config.yaml
init_std_down: 0.00431
batch_tokens: 32768
train_tokens: 341100000
Each number is 128 + 24 x the weight over its row's rms, rounded and kept within 0 to 255. Layers, rows and columns count from 0. The size above them is the row's rms in percent of the matrix's.

# layer 2 MLP up, 832x320, rms 0.0492, rows 722-738, columns 64-127
size [108  82  99  99 103  98 110  98 108 102 101  98  89 100  92  99 108]
[[101 172 117 116 126 157 106 107 116 140 125 120 105 133 170 146 132 104  89 135 147 167 111 109 134 131 117 153 130  80 101 157 141 142 151 126 118 119 130 131 135 146 101 116 147 116 102 124 106 114  96 114 114 135 164 129 134 121  89 127 100 120 121 142]
 [159 134 135  95 128 116  97  53 154 125 111 175 141  96 120 121 112 156 138 120 118 103 123 122 153 104 101 166 105 110 129 137 131 121 111 138 121 110 120 147 156  94 143 157 105 149 122 142 146 137 156 136 103 104 133 145  91 102  88 130 125 151 111  92]
 [107  83  89 101 186  83 152 113  97 164  95 123 154 110 144 111 144 124 105 148  89  97 105 149 128 138 131 149 117 136 170 172 133 122 101 132 108 158 123 101 126 110 142  85 108 140 144 130 157 159 133 133 142 112 141 102 151  99 108 100 153 127 167 169]
 [128 115 146  90  75 152 130 148 123 115 157 108 161 103 140 119  92 163 120 135  92 127 136 140 106 156 132 111 137  95 119  84 102 144 119 102 113  96 134 121 170 157 142 146 168 109 133 154 125  89 140 170 114 120 117 117 164  88 142 164 108 134 123 136]
 [132 139 138 147 186 120 150 110 129 123 121 106 158 109 117 120  66 147 108 118 119  76 172 107 146 108 128 121  95 144  95 156 134 102 126 106 139 168 158  87 101 131 136 148 121 127 155 140 151 167 101 133 112 110 127 131 136 104 111 183 119 110 120 141]
 [137 128 118 100  98 157 143 114 141 127 112 127 163 102 109 119 170 160 147 120 106 112 161 157 135  87 128 123  43 134 100 151 129 141 134 149  87 151 106 116 111 154 112 130 112 148 146 123 136 122 133  85 145  75 116 165 128 151 124 126 119  95 107 108]
 [107 110 136 145 114 137 102 165 147 145 110 151 152 135 190  60 117 147 102 115 127 142 163 128 127 141 121  85 110  73 128 145 113 128 120  84 110 163 143 131 143  81 141 115 145 152 155  99 140 133 100  77 121 150 114 102 141 137 162  97 132 117 119 108]
 [128 123  70 139 112 112 104  75 125 110 132 101 126 146 101  89  89 148 122 156 129 117  90 110 111 145 113 151 143 104 152 151 139 119 135 112 146 160 153 140 127 125 138 136 108 123 112 134 114 142 119 149 132 131 114 140 159 139 160 131  93 138 144  96]
 [123 157 129 126 111  92 124 193 165 135 170 107 154 160 127 134 133 109  98 155 161 152 116 125 145 110 133 109 144 108 115 178 157  96 111 113 160 175 140 122  88  78  89 144  93 129  98 101 135 165 148 106 157 119 141 100 149 150 129  97 140 119  98 135]
 [102  94 132 123 163 124 162 134 150 114 146  95 165  49 132 130 124 136 145 157 127 116 105 147 132 123 112 112 113 119 114 100 122 150 159  45 109 114 140 112  98 119 131 165 138 112 130 144 129 144 141 104 157 159 132 132 132 161 117 128 106 144  81 114]
 [147  94 130 142 122 123 120 143 178 146  77 127 139 143 116 189 100 148 118 119 102 105 111 125 162 152 141  79  85 111  82 149 136 135  84 152 109 109 145  89 131 102 124 132 151 140 122 133 145 109 150 127  79  87 112 110 149 147 125 122 133 133 121 136]
 [155  99 138 123 192 138 100  88 155 137 128 115 126 120 136 148 102 173 144 148  79 144 155 123 117  75 124  92 133 104 123 121  99 125 101 123 100 159  98 158 136 132 113 153 139 111  95 170 143 148 133 108  94 132 125 122 108 125  96 169 125 148 140 129]
 [138 147 151 109 136 124 102 136  87 112 113 110 115 118 142 147 110 161 108 112  93 131 120  95 126 152 181 107 143 151  94  88 127 160 181  91 119 134 117 136 100 139  95 149 138 128 149  93 117 137 104 107 121 113 132 155 111 125 168 152 148 110 104 160]
 [140 115 112 120 130 146 119 111 159 105 107 116 145 162 150 128  87 112  74 164 154 146 152 119 172 122 116 170 124  90 150 129 123 121 137 155  85 128 171 172 100 106 120  85 124 158 148 157  97 129 146 124 128 122 117 111 138 136 126 120 101 148 103 113]
 [ 64 139 153 155 106 144  99 139  87  96  98 140 138 126 117 156  96 114 115 127 111 124 126 132 136 124 133 133 139 139 105 138 109 120 118 125  93 131 136 175 152 133 166 140 119 117 113 144 117 130  98 155 117 118 124 127  92 156 101 158 124 146 113  94]
 [121 122  84 134  99 167 111 141 113  66 104 104 137 213 123 186 130 109 109 162 115 130 131 103 101 116 147 113 153 131 120 152 133 143 149 104 116 123 128 143 122 113 130 126 129 108 125 135 144 101 134  97 133 131 116 165 124 102 118 146 127 108 118 150]
 [115 120 144 100 137 106 111 158 108 140  89 122 130 135 165 150 124 160 121 165 118 112 136 161 108 118 164 123 115  68 156  97 140  98 139  95 128 126 122 124 144 115 117 124 155 128 109 160 185 108 136 160 109 111 121 135 146 174  66 123  70 143 133 116]]
# layer 2 MLP down (transposed), 832x320, rms 0.0674, rows 722-737, columns 64-127
size [112  80 100 100 102  97 106  97 105 101  99  99  91  99  94  98]
[[132 138 124 108 141 132 113 117 102 140  88 102 136 154 158 142 125 129 129 182 137 144 143 149 171 155 115 128 147  96 111 141  75 129 131 119 139  83 132 155 101 137 113 146 169 107 124 110 101 161 129 122  95 167 133 127 136 126  95 155 148 188  78 141]
 [119 116 108 162 124 165 155 152 161 123 126  87 132 166 105 105 109 146  86 144 135  86 134 159 148 127 125 161 145 115  73 124 131 120  78 100 109 110 124 101 147 137 159 148 178 123 128 145 156 145 121 117 113 156 109 112 130 121 106 125  99 165 171 111]
 [164  77 116 107 166  98 138 144  95 141 137 126 124 104 124 104 143 122 124 118 105 115  68 163 155 149 162 143 114 132 163 167 136 129  96 105  87 182 114  86 112 126 170 103 139  93 112 150 127 127 157 153 108 125 129 123 178  95 132  90 140 128 158 128]
 [150 105 119 109 103 144 148 116 127  78 124 131 147 123 124  54  95 120 123 144 116 127 130  79 139 150 124  80 104 152 120 131 113 172 121 102 124 129 137 161 126 130 127 147 139  92 137 115 100 112 133 122 103 123 141 121 145 137 146 181 156 154 148 121]
 [120 127 135 170 130 145 136 158 112 124  83 132 166 131 123 106 115 135 141 130 113 106 141 149 107 133 108 139 134 145 152 170 179 112 158 150 133 116 164 161  89 149 164 115  84  81 106 139  97 110 171 147 144 123 131 170  98  89 144 101 121  95 115 125]
 [163 128  94 122 145 139 138  75 115 156 128 128 112 104 139 119 139 157 166 137 172 129  74 110 145 133 170  94 102 150 173 137 132 138 110 183 118 136 156 101 132 138 109 134  81 124 146 130 131 207 151 133 146 132 127 174 130 100 117 115 125 117 145  74]
 [ 92  89  76  88 151 160 143 159 148 147 110 129 103 145 121 149 133 116  91 165 151 164 176 104  97 144 135 114 130  96 168 121 116 151 117 125 144  80  94 139 121 127 135 143 152 136 126 132 132 185 142 115 131 160 143 148 148 131 127 129 103  84 152  96]
 [118 128 144 107 160 143 102 145 152 138 135 102 113 130 143 142 147 167 170 154  97 109 141 156 134  67 119  89 113 113 140 147 124 132  59 143 101 117 103 156 121  93 113 175 107 165 135 152 132 147  90 149 130 142 121 114 164 133 122  41 126 129 160 126]
 [ 79 123 126 116 140 139  88 157 127 104 117  90 110 151 129 143 143 129 127 128 112 135 145 161 133 142 137 131 134 128 117 148  73 150 123 145 146 101 102 141 110 129 142 104 132 141 154 150 108 131 165  78 174 162 129 118 140 104 120  90 131 126 149 135]
 [112 130 105 123 115  84 137 157  95 138  77 110 111  96 151 126 151 109  99 181 151 123  79  66 110  70 142 116 112 135 116 141 176 111  93 105 145 175 147 165 129 161 150 118 154 111 113 134 106 151 141 133 145 124 157 157  99 127 119 134 122 158 141 160]
 [191 135 123 126 158 131 107 108 128 125 140 127 118 136 138 155 123 167 112 137 153 120 134 129 139 131 130 146  85 105 119 140 156 113 130 132 108 148 140 103  92 124 118 134 144 126 134 163 182 117  91 127 131 157 178 109 172  90  81 143 104 146 129  98]
 [141  99 134  99 119 147 150 131 140  73 150 127 130 139 162  64 113 137  92 195 136  93 139  94 123 162 125 136 124  72 139 210 125 142 123 143 143 112 133 151 115 121 136 145 160 123 140 101 105 130  89 100 118 109 175 152 116 143 136 139  88 138 134 133]
 [176 139 123 108 124 161 126 110 151 127 102 149  97 102  93 132 100 149 162 159 134 144 118 109 103 133 148 110 119 117 119 116 191 130 159 130 136  55 125 165 143 102  65 103  95 153 133 136 130 160  84 106 118 163 160 112  76 115 171 146 145 124 117 130]
 [152 141 174 147 151  55 124 149 126  91 106  95 132 111 159 142 115 116 135 111 142 136 149 176 106 125 117 148  83  85 174 155 173 119 148 124 104 139 111 166 107 149 144 103 152 106 121 108 120 102 164 119 154  66  69 103 107 116  99 137 125 147 125 120]
 [ 91 136 127 166 121 144  60 143 131 128 126 105 173 108 124  96 144  84 109 154 145 149 151 135 137 136  96 152 153 136 140 133 147 128 119 146  80 121 155 119 125 149 108 154  92  98 144 146 159 127 114 158 123 125 125 145  84  82 128 123 141 164  96 159]
 [124 113 101 181 130 154 105 135 110 138 123  96 107 160 116 157 137 125 134 126 135 139 136 101 125 142 148 117 137 136  75 152 201 139 188 104 101 120 135 164 126 145 162 146 142 103 118 148 115  90 139 115  85 133 190  88 137 116 129 111 161 139  90 152]]
# layer 2 MLP gate, 832x320, rms 0.0521, rows 723-738, columns 64-127
size [ 91 101 103  99 103 102 101 108 101 100  96  97 103  99  99 103]
[[123 113 114 119 134 105 135  83 112 163 149 157 107 100 113 123 133 120 164 127 118 138 122 136 134 108 135 136 116 117 140 133 129 144 143 106 162 137  95 169 108 120 133 115 109 118 137 110 107 129 169 126  98 130 133 158 109 134 100 155  91 125 108 134]
 [187  76 133 153 145 147 156 106 154 125 102 136 122 161 133 157 128 145 126 121 150 126 130 143 138 140 126 127 121 122 160 132 123 178 123 128 142 141  85 134 161  89 114 135 134 129 126 127 183 147 129  40 126 156 150 146 116 138 155 110 133 118 154 112]
 [167  96  99 157 110 125 134  62 167 101 144 136 121 153 153  66 128 135 152 147 138 151 125 110 176 138  88 112 109 125 118 151 127 150 147  78 119 108 148 162 120 126 113 127  78 162 157 103 119 110 163  84 142 109 150 125 125 135 118 120 159 111 118 112]
 [162 114 117  98 176  80 105 138 122  96 161 106 133 170 106  89  97 153 118 138  81  98 107 124 146  72 136 147 146 137 157 103 124 130 126 129 153 105 105 118 126 127 159 121 169 117 148 125 143  96  82 110 117 124 155 107 102  92 111 132 100 133 163  92]
 [ 64 107 109 148 147 142 148 131 128 181 145  97 104 151 132 148 118 124 133 148 137 108 110 165 120 142 162  95 144 147 125 147 106 167 113 130 129 152 109 126 114 116 121 144 150 128 163 154 151 149 104 129 117 112 114 119 102 141 137 132 191 136 155 172]
 [ 80  94 112 104 141 150 164 104 132 122 138 126  82 151 108 178 102 122 102 159 151 149 126 117 121 124 119 141 134 120 131 146 128 137 133 143 162  94  88 117 106 128 132 156 148  90  78 142  92 110 161 146 102 134 126 140 176 140 119 126 127 107 165 137]
 [ 66 108 104 151 106 114 116 125 140 188 111 134 114 158 122 127 155 140 138  74 167  84 115 106 157 136 111 105 111  89 119 121 142 162 145 122  95  88 102 125 103  96  82 126 115 129 126 140  69 145 180  78 143  88 127 136 169 106 136  93 137 131 158  94]
 [146  85 142 112 143 125 124  82 146 129 148 157 169 136 120  70 136 143 150 121 144 118 152 110 137 169 162 103  98  87  81 160 128 161 142  98 153 149 120 141 124 111  95 136 103 150 155 121 170  97 153 111 144 128 140 155 162 128  95  93 139  94  89 153]
 [136  93 130 174 156 134 120  69 155 138  99 142 111 121 174 123 120 147 121 118 171 124 108 128 136 146 148 107 165 127 129 129 112 152 141 137 147 141 130 102 105 151 135 138 140 152 155 169 140 100 162  86 142 134 132 115  93 162 140 121 204 133 134 118]
 [121 128  81 144 152  99 131 155 114 158 150 149 128 130 132 122 103 144 115 188 163 111 169 128 151 128 125 135 105 136 126 150 140 116 145 106 128 115 115 103 124 127 104 126 170 133 143 128 162 146 126 124 123 123 155 134 141 122 142 106 138  85 119 107]
 [171 122 148 116 118 129 156 102 138  94 125 101 161  92 162  64 115 151 109 169 135 127 146 144 138 108 122 169  98  68 144 176 124 132 150 106 176 110 130 122  82 144 140 170 119 129 139 144 103 154 108 106 128 107 149 134 112 111 152 149 129 104 118 126]
 [146 103 135 126 141 145 102 149 166 161 165 143 124  99 149 104 133 155 100 180 154 105 123 125  90 177 157 137 108 127 157 124 128 119 139 126 164  83 149 140 153 135 192 138 151 112 116 111 169 118 139  88 114 167 151 164  91 118 154 117  75 120  95 118]
 [120 119 124 143 115 137 141 133 170 127 145 168 144 171 150 107  86 167 111 128 182 138 149 137 155 152  86 121 160 119 150 164 123 131 115 154 118 157 184 114  74 121  92 131 132 137 152 110 117  97 142 106 123  97 127 103 145 146 129  77 115 101 126 143]
 [157 113 156  76 106 111 171 113  95 106 121 180 121 131 130 124 109 143  89 118  99 110 143 143 118 112 154 105  97 113 125 129 153  74 150 113 147 143 118 142 158 115 142 146 164 116 133 129 109 113 117 137 122 140 101 130 148 173 117 163 126  96 137 124]
 [127  94 109  90 132 137 138 166 163 154 129 116 117 100 174 105  97 153 100 134 118  99 120 155  98 115 126 136 122 123 110 115 119 137 129 108 128 154 110 173 103 161 125 205 138 148 143 156 140 130 142 105 136 143 108  99 162 102 104  95 149 141 159 127]
 [162  99 125  99 138 162 137 111 117 104 101 124 126 161 150 124 109 168  89 146 136 161 130 157 124 139 158 112 144 123 154 139 146 135 137 122 134 133 163 143  98 125 118 108 154 150 203 132 135 106 144 129 152 115 133 131 134 139 145 104 119  80 115 119]]